config.yaml
num_hidden_layers: 13
hidden_size: 320
num_attention_heads: 5
num_key_value_heads: 5
head_dim: 64
intermediate_size: 1280
vocab_size: 32000
hidden_act: "tanh_gelu"
norm: "layernorm"
norm_place: "pre"
norm_eps: 1e-05
positions: "learned"
qk_norm: false
attn_scale: 0.125
bias: "all"
tie_word_embeddings: true
parallel_block: false
extras: ["capped logits"]
init: "normal"
init_std_qkv: 0.0224
init_std_o: 0.0044
init_std_up: 0.0224
init_std_down: 0.0044
optimizer: "soap_variant"
learning_rate: 0.00515
lr_mult_qkv: 0.7
beta1: 0.95
beta2: 0.99
lr_head: 0.0121
max_grad_norm: 1.0
warmup_steps: 200
schedule: "wsd"
decay_fraction: 0.8
decay_shape: "linear"
final_lr_fraction: 0.05
batch_tokens: 262144
max_seq_len: 2048
doc_mask: true
train_tokens: 516800000
max_steps: 1972
dataset: "wikipedia_en"
Each number is 128 + 32 x the weight over its row's rms, rounded and kept within 0 to 255. Layers, rows and columns count from 0. Numbers have three digits each. The size before them is the row's rms in percent of the matrix's.

# layer 8 attention query, 320x320, rms 0.0872, rows 0-319, columns 160-199
089:085137135124120126137131149102125130192163138109072108126126133102093148128134122119120157080164122082125085085127180194
093:122168039132173048109106145155177092229173096105148147160117145125119083158143151105107180142099143128104111152102123131
087:109150139136082105088088188117148118109140120199120115145101118033126108110123194115100147138132074133116137096155122112
096:124103126113101124117123096163150084146163052142142144165106131149112138172158137115106143072111123096147154085144149149
101:141157121163181103150130101116143080175057116132115147162173151148130171165103128105157127161112103177079132186083179163
097:083154104129081148127141135126168137164154121137171065168108098070150095185170125130122224106119111136139094111084136097
092:132169163180127169152126110142102096119092154119126147128139123103158153146162121122149114125139087133147134144142136092
092:110163135136094113122108148154174121144159109171099091100113162091157154100074168159097169134143115107080141143073137155
094:207152155100135163139109177104142121191112151104128116153144091087078175120123163105136123146180138064136138152122143140
094:134105125116143095132155100160118114178138135135133143154119171156167131144163100157155111062158184116119126173125155153
088:120093127071161139160145141135068090153145098149164205181122126055082162087146131094112084161182125131117121113162179153
091:122131129112138131152166116114173148084104105169091128179121116105197122152140142109078073116143099092082113140079138106
094:144130114141129111162063101136136134166148141095150073132074094206118110129152142139166146143110088091139130125150138098
094:148169093182165092101100107098091074137132142147094154093148114167144197071123112170111084118157126116175174127108138090
101:104128112176165138143117148156094140136145117111181115111136086150177152128141134200100078130153168132185135157121152160
094:105148064132093113153112082096176189118168083124143136154116077171150111152123100177179178128166106117126140177184088118
091:145127154167079161128132132136144122122130110111147079108109161139141146095139068170152092128125122104129108115101081122
090:158096132105134166096115121080172154151066143140138074149166126147130096149153098115136106146143085140118145173063157123
089:114110126155131137153088183156163102186149111105123169167105147081119069069176127135116096139162117116137083148169143151
093:086066165103141157161128139162127117167131155099142102137084084139104089090175167111141180149191119103169100166080062159
086:177124133132174136137101141185132150120160120134128120163120105124116142072118161100064153102127105107112126141154127082
093:118204120103058177050174189056096133097124089097121135119134119136152085188161146116181126106124111183130132123136093126
097:162123137105041184148166217109163103075167078090145189085148139113174117154158070065116125135176152157108126114154190142
094:115098088122084127136174128135065201103149149123120175174118121166117132142096087179139133114212148169148154123123116093
094:119146144146140084141145089124167152149139088097106151167188101081086145157164150127135049150124106069141077163054116068
099:076135138161120133142140142144113118190119110102083127114131173089114162164140124118141168110108126170140126176133162182
088:121145211149145129121157141126133147146128127195159113144107083101143143091155094117073158097184124135141172158122132112
093:151094145125145163127149101141126143111126120133161136153158145146120088167067123124126064128124106100180141117117180126
089:128104134094136143188116148085122157148101161179100071166102129119105157154120112163158152092132145160095141127140078084
100:156145095112092106110189174128098190136157142161119159114159102161114124117091145137161119099113128092124168083200160125
089:114138073178124123120115155057178099101134137157119193117134150105152161151148115143205090161143128127104123137122175089
096:115166099083103106087084172161155127118132180090133131055150126139182137141154104154131149158151144170123139119099128070
090:155126185131135170090134129178109131110151084102094090113124156129090161120165070100150126133138125128087168106124132093
094:153131113105128125112053096092171119114125109158148120095147172105157125130116092107134105140161113120088095163048147157
092:136145119123133113154126073068118176108141128050117123156123125123092090167135159141124096109122079080120163134170101078
094:146196122107102119125127119137159126153150123144094125110136193094102182125087134066121124136152089121116105170161075101
088:084134136074142189183156125126116109112166106123082101156149052088129104111129157180141161095173108133125132160153134157
100:117161161161166130153120087094154142128166128104097131115137133118119128184137146113138170130153158089165064107137111173
092:100123093094167140145134131121133118141167093185093068131125096137136090068144092140152153152178147139138155161109105139
086:080164116121107056199139117157040157146189139116111125125123138104132052142110122025117115118147167175086120120059106071
095:106091101177145150076182102090124102091140077073162104166135080132107083177135049123080114099154149103071144137170179129
091:107160102068140102116186127140053068092116125091110102100099149125069133100132129129142154128105133201106179205120077136
088:165126121131137160153122100146079157224142080141162128082121140098062109133126146144123122097126125122090194176099122135
094:120145141139170144154087100193082154140145156112085165113169109100134125215102106111117104166149167161107162188116122068
090:118118137103103148187068170103096176082123164166124157142114153152112071142119086082133195127121143107132105174153079091
098:094167145153123134105122171123169122184138135186112116124088103157216138135104093127109131147163106110124168093153152096
094:120113140070136136086095147167109071130148149117189128089072118132122137183123160099107087091118109121079067110102115089
091:165132120127092103132083110159113153155103134093125115108178142046124090174121101123137080112115148055134121173066108093
092:144140161145069192124150095137080112134162169156117166178110154117145165114055108084133185136135118136171052147129106128
091:119136111091100134209130133085095173151147114070154157123151104153151142162169164130088152141157152137117120193121157138
090:051129166154109141080172122155180110150132150104151148131162153140115146181175182131100121061094156138185109141127134112
096:130088075070132137136121110118157155171136136113111104161147123129143093098104145084141128144095115080168141077161131115
095:159150122102038157169098078148167132119090112126114126153096120149120117149039137080113147093137122170105100167150148127
091:202134114173156116167158147123114175084121184106118137152113131164135111136109132140080183160125151099093109166132168122
095:104168172116162116183149080105050127106134132136135160136146068127129120133131095093119119147155156140098081136086109081
090:149132172084121146098114157086175129123094166081114140124135113069144104136150115193128122116056155174214123092089145173
082:102107099110101184127141132164111109113169139122165152094065160129157158083102134081117161074145083143122158132092184131
095:107162081115109092131134123153090134136124093142137057156130065195065102128093094160139122106145112139142111155126190090
086:078170096104185127055144154107141151126088140129145074132159068125113123131148111177144099142146123122069109173129114175
089:103176093111147187133117144105163086112173126129097129120107076122120197135136115187175096118188134137174156116160110117
103:235085116128155132113152105187128090086138135150124135151099152114114174096140146111135150179158126113172109144114113186
093:153122136117155137149151077128094137106130140143111154143088124143140220097113144128142113125153081151124122091156143113
091:141115107131093136151105131097163170106051117098152154112138182105116138098101076110113184101186086062189179136141128088
096:133164125106154077139133187090136109148136135116170120149158089107117109137145099165130109151143117157139133097122111115
109:184059185137097153186058181142114164110180133123149148105131210121115117091161142136095076143171139175161155141134083119
114:137138167156174134084138138147114091079208105137140162174194156132107130112139120103091131071152152136073148135133158139
112:081144048117167112146167126058123148078172153072170156109091149048134141110155150121139176123155088189182102119120137140
106:148117053103090122088117128066112140145114125162089100125198112168118136154102134119146219103139097076100107090155125155
116:162140109111101130147156169150154090158100118144071088128109163109068172126139085187120102165127139141177132110101099149
107:164099123119107158099153166086091128106061118074082128103156162079122102096120086096083030200182109141128119149105111144
119:202126140146140113134136107085076174168070141091170127084178130125145144154115133153129068147134158157109155147113143146
109:138085122092105150161154175100162125067119128144084124174115128103162087099169146107190079074130130121144086099158137135
116:132137115127117099148168108205129156082144113156145137142114127143117143074100148124104106103131138134161164112125117134
110:124125122149125168026114130175116117145134099151158165141083116140131129151108085137117100118153134122144162144149188142
112:164094155151145174121107139149077135102142100116219200205158098111107188167122142120121145124121155154172105210149181153
110:108116085172100120065087166112230091147143188090053159141199206158127153130132152134104113114094146105091122128090140079
110:121139121118094132145105124139189104110056091107094127113161092151185120076100127093097172130125124132097134186181154108
112:130077088076174120119118099169103154137156143143158131150045135150110126133100122178126159124107123181138118111144163117
120:111127149101078146133119116111131146107106156128150131100100179110170077107156202122159166166129154089178183134186193141
106:110144146127149149145110159097094107162079175128150088112121136175170029143135192117111132157091116081102110138129110132
107:132085135120155087102127104130157097076127079121098136127117124133084124190145099092086086099125150153173146131184073111
108:117160095133160145153187138119146117099124189085148085092163160162153126106143079139169119125109138182157105145163101152
109:139125137069142154127143086112100137082096065096200151059079126109122142148092101176095117130131123164103164126098110135
106:119156140154089108071177179131127138145139076104122140163155078125114138099131155152140118134129111145112099153092109079
122:154118148108097156151090080126079142096109176128131154095160159159134190128176148140157165126097206116117055156162119128
110:125145105142171122117163163180107141095133156067139067183108179107176092130161100131196122125175101106128143158211161160
108:146184078104092161156172067072082116111142162168150112090044122123154103160114118151153064120123099131140132145180207154
109:145112034149123136159144117130158166095100126154133113100158126137088080146162121158151125104102108113124139138154095115
108:064145106145121139121120173073102166193113128139067147078119074133130126157219131147172128155151107099175125124119161175
110:108127125042095190143080060147086091118149103143119184103121142119159128098134139045167156146147148111156070159141085135
112:137121097123117134119128176118144112148111117075197061116165171147117132202102085123123167118143139119193085136115052075
114:116097083144120133127155117105116092125125083110162158104113101140192135173096148109075098192120119136135139091171133079
113:157129191144104166171130121153163141159158102158114079164139116142088111111141121165090141124188131079095058056101147121
111:144125154121158122073139136171141162102089126100118112114135159103163149150100128082108125111060130150173170092072076102
117:139150181061105154187162162096161161124156128136118066109125098168130138111173173129115090110157118149154132133121191118
107:146098129115157107102112164109135109112103155156101147115102148132222154157147131165154078128183119103131132112091100100
109:157122134181123136173137104129118098098122119113141166077158113132130111067110149122169110156045138104126145173144111153
114:190133091089156055169086175117128099082142173138071186083133099126128077077139150046154094140162111135075113175117161134
114:118139161130105115149099136110142188130119150127153144108184164098176068185147132096169095109126136151137101127133053100
110:129073133133129126137118165104112127134120130112125169056157125163113120139157080133111128112160136126148079134137084110
109:101132086084154148092162174193142169135137170138137125113182110088146111131076152154111165123159086143183113071129152155
108:129123113111168131089093126123154137140074106172178077164141118127144140182091155081128158157088163097161127150124088173
110:125175172103111161201141169090122172087158135123146176036124094127139067071130118081128143086114178120119171097112123136
110:084105109155151117053129093169133133130170110124142174120134127118122186174108097107156068118117159111099084167131123144
108:145107115163108137212092158126101145103122114142126111080150174210121114140096106074183081101180182092183103064098123142
114:158104115132053130109175188136132120118125123122125115131148136102128095143167164133088087118151104122147085175109149041
111:090148070137096035178164116132088104215150096071120196127134094143120093120150099120140098106142137111107092105118107147
115:104155157198147082169133098153107155191176107164123099146182134147110166124108134107140133068092178136132165095181154163
100:144186118146090161113152173095106109172094134087150092084130156148113112118211101163192078085080089081121099123178136137
113:145118131150148097139099141117077131151094183159102073161153168143142077096105112142102171087101124137094107145080147122
112:202105143098171170116161138103113130137168140131076122057090111088141141177164100104123145127093125117119089194165104137
109:094153112110148164159195127145163102121166129120155131131088178103135135156146136100127119127143166180093111069134148161
117:079154129078075098125147158099148057093121081105138086124101070117088131125124210131090111095219098115104108092115138123
110:141125148168110143200123170088210160122147155133129137152130117076162153152091148120181163142066120119164160130176065111
112:185108139082072115164162146107177162123101047085103125198170166156109164113179130103172132116063152127104130160133106158
114:148138164175103118198128137128107085165131107049091101140189091114143168097118097147143072127137110121118180099156103179
114:075105124143081084135130155102064116151150075116133096155113150097115105130138119124107194152088180154152169147164119139
110:151133131105070123148149102141106162085173135135126121163125090105171141140115172080133098146104111090079086104097158092
113:060169159092118135208143102182108078106088067070101075128138077153122087097122111151091110206196075135155137121122152107
113:163115135141091098198166101123143067164116141136115133141126091103093167107109102144146154126114168137175146075095130103
113:108187072193172124139163192111154105086154109133139117099114148097111151151085172149152122079110119144145165131129115125
119:106136149104118159164063101167142137099131106123169161104111068105182188174127157172125111168123168079175153123181122106
110:138111135155121127148137121092033165103098178091115179126099118093119160170158107077179112072120112139101097143109110107
112:128170073122128090171114155099113107158170088093125122109069188130100139110133213098150110091124143194106127123104056111
109:115123118153153102161124082092139147123139123083148156154133150101144155143106152125149204129192136103144118150097119065
114:105156128144180148112152179124145133123136106098104086147116179174192161173121135093149128146112138174102143195126150158
110:145152177064153161103126157136104143080126173153158169214119090123148151123084123169142145106131102148130111134122104095
110:111134116111132104081127099143134090096110144135151137133129163161081141081148177123104116096111128103086126123137118187
114:145127100148143207067111125122115090068147059177146149129058107135128151166080130129101194112112154116139169116190135089
102:123170129146136066101129222127125128093165132149155058138108142119131081151148116142149141107125157176145119123126106133
104:094187125174121146134142124145086123097120115126185152163068082104141151136111119162129115121196119182126132105105183030
109:161137103126101172127143171093084111046130168122120098116088158129161066088143126114202109113159070105109143105152138106
096:086146128086191127148139113119161067088109135089167115086142123142155170164168087089082145162173160131170161112146111157
092:109110162094145181142102091155114123083101142131128072174097120214158108132031155131130065183127129160135105094159143143
109:137164150167149149163168123170110115100152140131110150183064132110087162120145100155142172081104143191101167128141103074
096:077140140143023091137101111148140100152130191083112094118128175122149132085160167121176144096140090076115170203107091113
101:097135158094152135119087066102074125126175081144146149125098099111100188161121139149130181129096151154122118077135159150
103:142107113131133107125131122147073167120127170140137122132164111134147131089121094139086154125146190138089128138135166132
096:198140119112119162182096127110072132133126156103130069100175095126125113140185177139201091138152140075157117133126092060
114:107149086151092115132147143077109132097190103091072173103074114193103104171121116161144164116106112130130120082104165170
117:149117162182119138119173054123090156126125134113142162156145131106138149131166128139156163108118126131075190141124148120
098:145157077145123108123132056140156129162115107173065127138080137167149108149112105113122135182091126108107139144129116176
100:152122105118146132096129115168156121076132163092068096204116073114120120180143093234105124123114121101183171107147094133
103:130162174157149157147169085090121103093136136132131076140177108091154115173089127096191134173088142109112085144125072149
100:130141121141209103136180117144173165144124125134120181123129084195146147088051091166085155103156140161142185099097170143
120:181075145111104135104198089152109108171112127109120164166136171025129126134123142140118151152120173078107100172106142126
105:127167150151107121133148099074090127211115128065116109150164124126121114157127141144112142176110142120151078151150145141
096:074122130109168114128143154126125115131135118169159112147120130176066117181117162116121184043118161178103121121172110122
098:129151087093112088140203170136143120073145133137142131110084098079211156109169078172134151090055113145154144113158080096
099:124148108122160088148160167087073115069115119101102123126161123117092081099116142100071062113176091105113116102113120173
098:096101185129087082218079172061086145130079089151076135144129117149077056092109144095078140128128131101104158102154118120
107:064131085076117153092139148082094154089104166092102114143052179202144134122177117116124169126052114106095111121153151166
114:077133130133173111144131163084146136114125104153142137133111115141113130106169132122142111126142134130162118078126092132
094:163115139162087095198088107148133152116093121132067127082093115093167148105110197085168062163127187095164103112133137126
102:167118129126094150087066124118161194067157164142092146081163130051163123152119126104151144137105095114112105123166115135
099:131119129186111136112112111141166141159084144117155111131203140104095099119153219095065083112155121123104109117093191050
113:168128193111098115174165119179066202163097174101093071200189105110172133134116116130093118168079144136096136077130143173
102:101134149116108140094151125106205085136151110117130109082093180127141158071179106149111101090112152061175103129095123161
103:090107196164072090086140097170088160175150092098135132064212085121155131114149147120126068119084175111126154084123111140
105:168135091158139145167101184100110135153121121095085038118120156137131108136169135128109168105124133100179097087160192129
100:153102114130083194150163191087100139068124141097113138070106099128219169172168124128154089136102153129115161187173169186
106:054128100148138090148111148187190095145148117085133179151154174156152123131132140169081227136101139130106142158123121116
098:148095144156131097199152097121146122123077109122137152151156180107130077111142114118102185133149186084189175148175103127
099:087160112109112143117084148165123139180047170117153078118163169117096087162110164127157133092074101135178121094110064062
109:159134133117147127146201107170134136164089135178146144121174058125123133185129099118137113141143117074071145169171137128
102:160182120168197113117159103129065152064118151107097162112091199096140121082129205108118170129109143136166117142176180122
104:152099117108121162109127122164127102119143216168178099138154112125115192117095147119134143141126114134117084098169134149
098:146175101077068137137095193187136124194138136146137129081090135118069091115110125035141191125115171126128123122153141168
103:124083093149134165132135137140145117148093140160094069105127127191163140160186147176138170134097131170105169172157152201
101:147090144127142162102158160147048155110093116087141164164139146089118171152115085113142141164141118175148029243172107091
101:126150108164168084125133107084113172187061124164126090115140178200135149114066147113143146132101097125120123140123137168
105:188158154169096164115100128130130087076172103137120108153182161185124162153123103132103222162067145132115082174098116116
094:147127159108140055091147099139150098128189102115155083191224120081169136163150107111080085164107127106085140169128131101
108:098173095110105097152127086054166118131127140156139145131208086115088133113162175137125077112098148121149154114150098176
110:145088169130073129126154079156122080090078136150181113054141120127144097152071177131039088190155113103142081153116164069
100:113119119160142191156141154144098201103158155125160087158134126180171164207165152143147139169137109133188112150205109151
100:199116114084165182172176104142144129096151120084177115164120120077120152054141129135102140143132142146146135137128138144
109:119084112102107091124040140175181175160109125121077149178199078096178134156169115080091121157109153121123099182127128118
096:112126139106096107083104141163151123097110127128097186178152081210147081144099173094135133136193135087200171104176088136
106:173141180087194147040139111115096179075144154148202151086161142144181141135154109099129145111120113190110124173119168101
108:117107110158067139123092120113115175165101076150129138080168075124131052147131109139200124187111157084063094106088098135
105:094045117121118112117126202065112123093155172070093180176061170124102146133124157145176123117117128134160129091084156109
096:134131140148159115140161162099113130168158154118108139197146115176121113133160116142119177156076141089081097170142132120
106:102132099046108164180133126090159088141131163137152114111116185158162134149111146191143025139146123134098151168141156135
104:124115111117152146137129061139126101146151134131169133131146134121163118107093178159171170134078118125130187133108128162
099:119131163126118133110112144099093132147098145113109167111112103050193092139146135154122142144166098069130123116134130066
107:116127109130100146129098092083116131142111125114136150089154226146136133163134065160155131177173175124113132127096159146
100:102141134158085132088142136204145080171173104172171167104088179152120112159142147135113067142131170073113115102126211136
103:094090161131112136121150065161130165096127114140142108136141141100067118169164173067173112092103156123104171053122130118
100:135145107106184039123117129128076137185108100131130142104085151138134139200145135091084171072135107108125179123114145122
095:136113095189094146125133133121082158125106095107140163082144121160130116147160145177176148138147096153122127145050124110
097:094141065108110090179166147149152127174100170123106091190163164120112136129131121124119140156148107204088099074100111104
091:150121178141180063122142133144149116068163117128084118137147085174180172139154145120104153074103138136200102095154155177
091:166036089137152081128175095114176121093079129099137093128096104160136077128106189103118077112107132100115127109157075068
090:092125132084158082106129132160155167132122183182098152158091152175131095115118178162117112173131176073105124167068181155
083:144118162111083101080103118134108164091129139110117080100159117127149124164129145088166108091159107104118101098089148087
091:180119155118152181165092101142195136114093128171169162122142073108181087101157150139136125191130148122166141106096069150
087:147131131109128159156147106090104140099197139092138169143137147163207149092143188116159139139135166093099124072198096150
090:107043133123119112186166105122190117091097149198064124140128114173109117108106132120098146100204155113085169092169129177
091:172161161140175089155120098158096104163098096077148149108168078073144142106189102119121117131170106153141156124117103131
088:118107091147064130139139074111048126119184113172174059130089106155190095154172143101120082163106109146174146077129154126
091:139092111070080099125103124117132085169193076121084114093052202162126154171129189124143134131164096157145172086137149163
087:152097103136102099121098044163035147073149156229148123108154136110028112168129096147143134153161122088131128240125132178
088:184144168093095093164119150110160115132161134136103092118123139072092064081160080134180134092148158089108076160149146069
093:176106141114084155098071099132078140172142139151165119123177176126154103208082138181154074155158104067144131170142122151
089:169072173164124167130096157080128129143150139113146153092143140158142110041144119139113125143119119083122155113160152100
093:148127137116123190154154185126139172194139161160124108155068158122142155121100130121150145075094184158166168113211123100
092:155176132114117110095093140129133123134113125151127088096072134113089116120126161129121087076170149124121141057167097050
088:153140122178141080131118156177102105121144159128115116128120176170162135119103089082142135107134136150109182080117169095
089:161152123202122158131123092126069119121199114132144143108142162079117126091081106116157089128108114158156155115096213182
089:108164168153170160151110145174135102170152161122146160184111167157126124124085137103130104116117098177125122100134148138
092:068077164164120107069113097115106102097102126148140128119128097115129122168168154101185179129175150150122148124134140189
089:087146127123143120128115122131053075162074100119106120088167153118099127203181110052093142112175113122129131105125151144
086:142119096166118172107186133101218159121156087179102085125166105145105133182229103092149161128144092166092084120153153109
089:180136137147111109131133142116140114078155106113205171104113156082105110120165141109120169109142107115116108140145174139
089:133093139134120162107173108097104136171072118136177128162148139135120131118121173106136140227161090115108111106073141107
093:146099145164172161097121115134120155106193131153117127161107199152138117149126160152071111184147163142142110096099137112
092:143135117138103110149084128094155151165138128118137109121128180113124133151161057190189133144148133127133164122097174117
093:114115087074093119112158149080123070124084115156118104079046175099134171156178113183142117122113135106119105052091098174
093:153127127133117121133127163098142099125122116140095199120095100072127064118116160128143094125058127094200173168113132130
089:135147113074136121096076198128115097102118066115102180145162064166185223089077082143143073112141101116139128177115153205
086:126158139171218114107092162084153101098111121197130102149104136163136092115173153176138109141078141130144168103115146199
088:119114139110106153159139104079146147119118122130069168123079146079122122090071152063098110142106123092153085182123043094
088:075208144170171081183129164152096124116139139103088129105082128137085099100170150114084164180157067093153183105113106053
088:131187175077176143148140134149173094096154138103131106125145113133085149136120105112146152111154136144089135118126148111
091:098148050114124030117100057146110121147145142163092120088105076112131140163147111126084122097117123209057175199131107141
088:139136133160141105152145095084122100138125117080117034123158149126136152118177125170136121098156140157090055140184108184
087:103156151072070102100120116223134100125138116144176084124191123149203134127084154127154104181137161120119101055184148158
084:153134200120156085174112132144112176163116066127138151168143112093071146139119115168138126148138141159133139154129157125
085:170164194096187155137121158144133119153094133125161092121117104146123107124146113149131118114140096086122131166087086186
089:101167114105160104109198102166084097139086171107140102146141186139128135152158090142158145192163145103174105113073152065
089:125103114115101103089154078119169182134134146117151147129161138103175124080154133138145133131083160062167106089124107122
088:121127107130170111155135135154139161161143120055103139113106119149131102116164124132063153082160126164110163094096130084
084:119103118113164107132149070135069113137151123110151117107120076131124173179119163067125161111111177113136147215178105146
094:135180111138155129155116127112142122143097227055127119102111134097172111121128137108119119105107048103120105146096128143
092:154125209152104088192080167136197182140158146123098170153155134123130128118159144129136141068171095129071233084089142113
086:193100127114137147165164175121114136119172143166135061170173175136144112092141068193180145158147146132149166087129119124
086:180133145178061084179176209107118116099175169168094125132098142156126073110094139113112188088132144136074154172156121128
085:166126110110107149150058111047111127101161116124116130094137119191163123133103092166153103100176185183096137139104154076
084:154039119108124174138106049134104152165184092209114119094102136115080136107189129140082152148143139118091156160187085103
086:159186147093118107102104094094189131163115149171102143184135150156170077125117107078121115162105140075125099133066127164
091:123140135141152149119143121126192124137194080018137135147101073138075177110127084122131122131187137128176128113082109087
084:127121128164183109118154129129166087141109119139126183130166124106083156112101174113102083142128146081172123144069105122
092:131155113095141154135127153163119164143102165117121081142124112112144135148134123120174104200103101105119199119121155090
088:093183064100137156080147146102142153144134161147160153175149104114105122148131155142092118111075121119095106121178148110
084:159094099078133134126183101145120080147139124128130121106128131071146107133152111152135107128124116128117116110123140129
085:212101129111157119160169211151099121113138145070138144142125126133130139146115112053138129108130105168126095114131091150
084:098173185169157150064186135184137129143079140185116110155116086163109160107108134131099097147094117117153097039166225096
089:130127150145172118152145133055164035148127151074143088143136097104180118160180142106121130151096143127130115123183093132
087:138090084116113124144074128093193128191109104105075138060204083153064137143127136170096129039095153172193166145126196149
085:071179152174102108148070126169166156162133061121107111150102149101170143127112052074099125189094088113121083144147101078
093:131142099126103113101176147132177147120132105117140115154149132140131112099141158096096150104114123102113132106130105137
090:130173111138132135152095167115090122109149064095091165072064168115143152120126123170145145150046123164134134186090074165
093:109114124179106163091150097183182096153172108106097155162194109117129109140138116086108150102156093148112079094145137111
087:086162141152183183139167115119162126119218178113133148191078172138168124146115110148104120110088118185159123154154156151
094:083143112102188103136153113119162111115148158132152176108038155119085077113106155112148077077076104104140123062148118142
114:097117109122072152081147114165126079183144095052117123096152137129171099135163178158070125111135117146071105162104108138
106:141110167121093161126099129136145153185153066138157100127208106136167133178158155169128106133149139102096126106124168094
098:147199137156113094125125114135113113145202103068115134167090150128121153100109080108086058119139122145121127098116106124
089:127213162124039141144144147171098145113080163160157109148149103149121059136155047152045186100091121146179084073101132109
112:152127145080138095135115099176094180164161178188099127094093170066149149130149099091133150116154138135140108108102155079
098:094105173083173106126161101120094138138133115126105114108147101091058098102170140076110152123115147195150161097148114117
110:111142158155151143112151119124106176180090136217138135097154148111107194142156141127171116171130195088166164150186133133
099:147197106108192103090119158076041144093064099187151141151083106160181156165108128112135182123228129092087116125117134195
108:141168102183162134159150181117150101086153100116113141145127124159141108171098135122131108177116117178067127160136131142
113:167120070137129107109171136108128046098134119076100194157151118139169115146070134150102095105154076151092169190108095168
098:156132165098123156136174133135170137107163179115127178126103121132130114057143086148206188136125119125129124047135115126
096:117144163112180128124116116138119065184150149198172170098121154114120126153120137038126195146178153122088085160099117134
097:093077128180110128110122142152164164165140112174138112102128123116169149157077165121149070176141147106151135133057194171
103:112128097129065134167198151063137147119121153116106092142115149118170086130091136169128142195109097096093103129131124133
103:101144109200138114126106134078125138054190162068122117174108170140129107204121151144102158124091129115165089169142088147
092:131104100129139197094139131105090171086119149097132113096179165122124124128133111140157106154144099073161106168186108134
091:080117080128053101150102078158160133148098118154150084089116081118097147178128125150179092115166125101140121168060093148
105:090159129140111092180155149134135131148129149078104084186135111128111084097130100165099120188163094088109108095164093116
098:168107126163110099128070130117188117155111143086122122161089156110082095178176144096139137126118126108171118124093168071
099:127155058081140133095137150139186168071106148114120041084103164086096146154141152162172123158163137144137081070108123120
088:121184146145137058139108072117096119108138151170132041135096055105183115105085157082138133148183114113148177123081120135
098:211119125179078127133098117092116076098139141123112103123134140140132088193124120151144140142111181136108115130164138208
113:196136096138096119172148074056155122106174104089131114154146112173162103182061131160148133150100101088090111213109116173
111:159123135133137101181123163149108169148117117189128108082141152120125170108059099127169181088123167147175107114139143133
098:118172115127197176092115098091113147122123065063131078164137121108084076101158175140057136114146138168140112153120139133
104:138096084118074078134116171142159114134112142154174119072143133052081140102151129118125145134139168092146169043171137118
097:146167146092190115105161124153087061173161116201096068115172097037163115120109052139152156139151105114121161101210184117
097:123145077104087108167138160119133117136138131107162064149110084187145103111183114178085118089117059151114121136056139164
098:069099133070161099083106083121061152103085102138187128096141103064131131115128125115069124140158111147147125124170113132
099:088091124116139102161107165118157119092130099108151162094072106052131117239079134134159124135131129091171136114165081128
101:171178113072131143137116123100147200075127146116144090138132078105072118085116162169119145165118116050115195119174176122
092:095100093144115119169156068123102122133175081040126110149084102154199167122112132166079180165135093129122118121136103171
104:124128126111145113106120151147126067150146139238163138129131106152129140085178143148171174128101240127155152117189166121
099:117102111152159143110142154162139153082151167168119125139140121115087124131149123161148146118136152104096184141067117108
094:208171127163123084177124084143131182135059148095212093101072117098139089087108097149126131178144090075148120175084084147
106:193079100162115193077085078133109160157095058116147138136101170109092130128112135155133085132127087066111124167120180142
113:118053195086161106160135144111120131108098163215149131164174110075089126112193139117147167110112187070174109093163154091
100:110086187113104166134129159136109158141114150148148128099190223062149134133175175130084143124163114098054160115124156056
104:118084092155190130120173164135158154057106159150159132085176123114123138119108129103189127152138156091139150137179148152
096:107111171134184082149137102155152157174090151130096181100094126118124149091178096100127108145098194071114139119164093094
098:133117178103170160041131141188135148172181106150163107108135118127133162124127146123126060186136102075184142144109058168
104:103112111082179164144101089173115105123094113204143084113104099087087119113137115116110152166104120061106136106121067048
128:073112186164160115086102107162128139198125187253127124087160135116118138152127125096155144123143148124164134099094130065
105:145162090151139126141152067105133156146175094073113131133126125139191082145128162113116081135110116102106076160079113175
113:152152082173122151148144140122105146090084096026152160197089116180187110177079150131203102166099083166082126131114103165
100:100173079135158144162110133135160148082104144064108120214077131209132129161121060150136120086096089198112139096129142109
097:150145122119095151115085125168124117181125138167125165122130149143162100111134098161125141085085172177079140168062120072
098:086109056176064147133115142102139169105129131123110179150130179143111100102120200173067126172085141146078096145109110080
099:123193131172188090175107134124066102071137097109039155174056130103138169102118122117123063142134099154128123173119143139
095:131119101146148113144123116090155116144182113150108059074121077135110124166145106124125135176081168131119084110145114117
086:132164126186189121093108102134128069083164132082119108145118123101098105121141216162124148106122160116133092104151107115
107:174133092128112187156137111131145144098135169098095127116140133110187047172139117102113104144104101128154132140110060164
090:104165080134129158146137109128121128126108113071120130089101106157130099098131105139120107100178104139157113130175146146
106:164091114139127146125183117126121099138162146087208139147132143169154108150143127160077140043116092181148120160116167123
098:156060151135092128122162132113130117073136137089079083169056092194076147129115155131147150048070145169171123164174108071
104:162085092106165191144088139105125131188092096194135101134094142131124120131096155124133082138130131104120116129139194101
105:150129133167135140108072102111107122161157128125123154152056152127128072132133188123095100093154113146134133165157167175
100:168136142126097089115127122153125096175126078110137154147140173143159141072116131173118101117153126170119124107099154166
120:102080167130142154134101112158113143176125105166119148077152154100085137104160073084155147148150169076171123083131130052
106:111190161181142180149098140162137157141099133134103105087107115072117170116141093069159174158181116094108148124108143137
114:160068167140120153092084149165163117175102160195110109194125155103136091125125149129174194183193151100165089093138152067
092:174086120108033105135142091151153083057143130141152148091087163167159168137154117108115184122102145175095090177064120132
112:132164107159084131217143152093139152077181084104120147180089141188089087184118120092096148156113133108103138108125162146
121:169139079123136070110116160144125132068132087091105109170088107142178110141080159165126113172162098145105161134155128158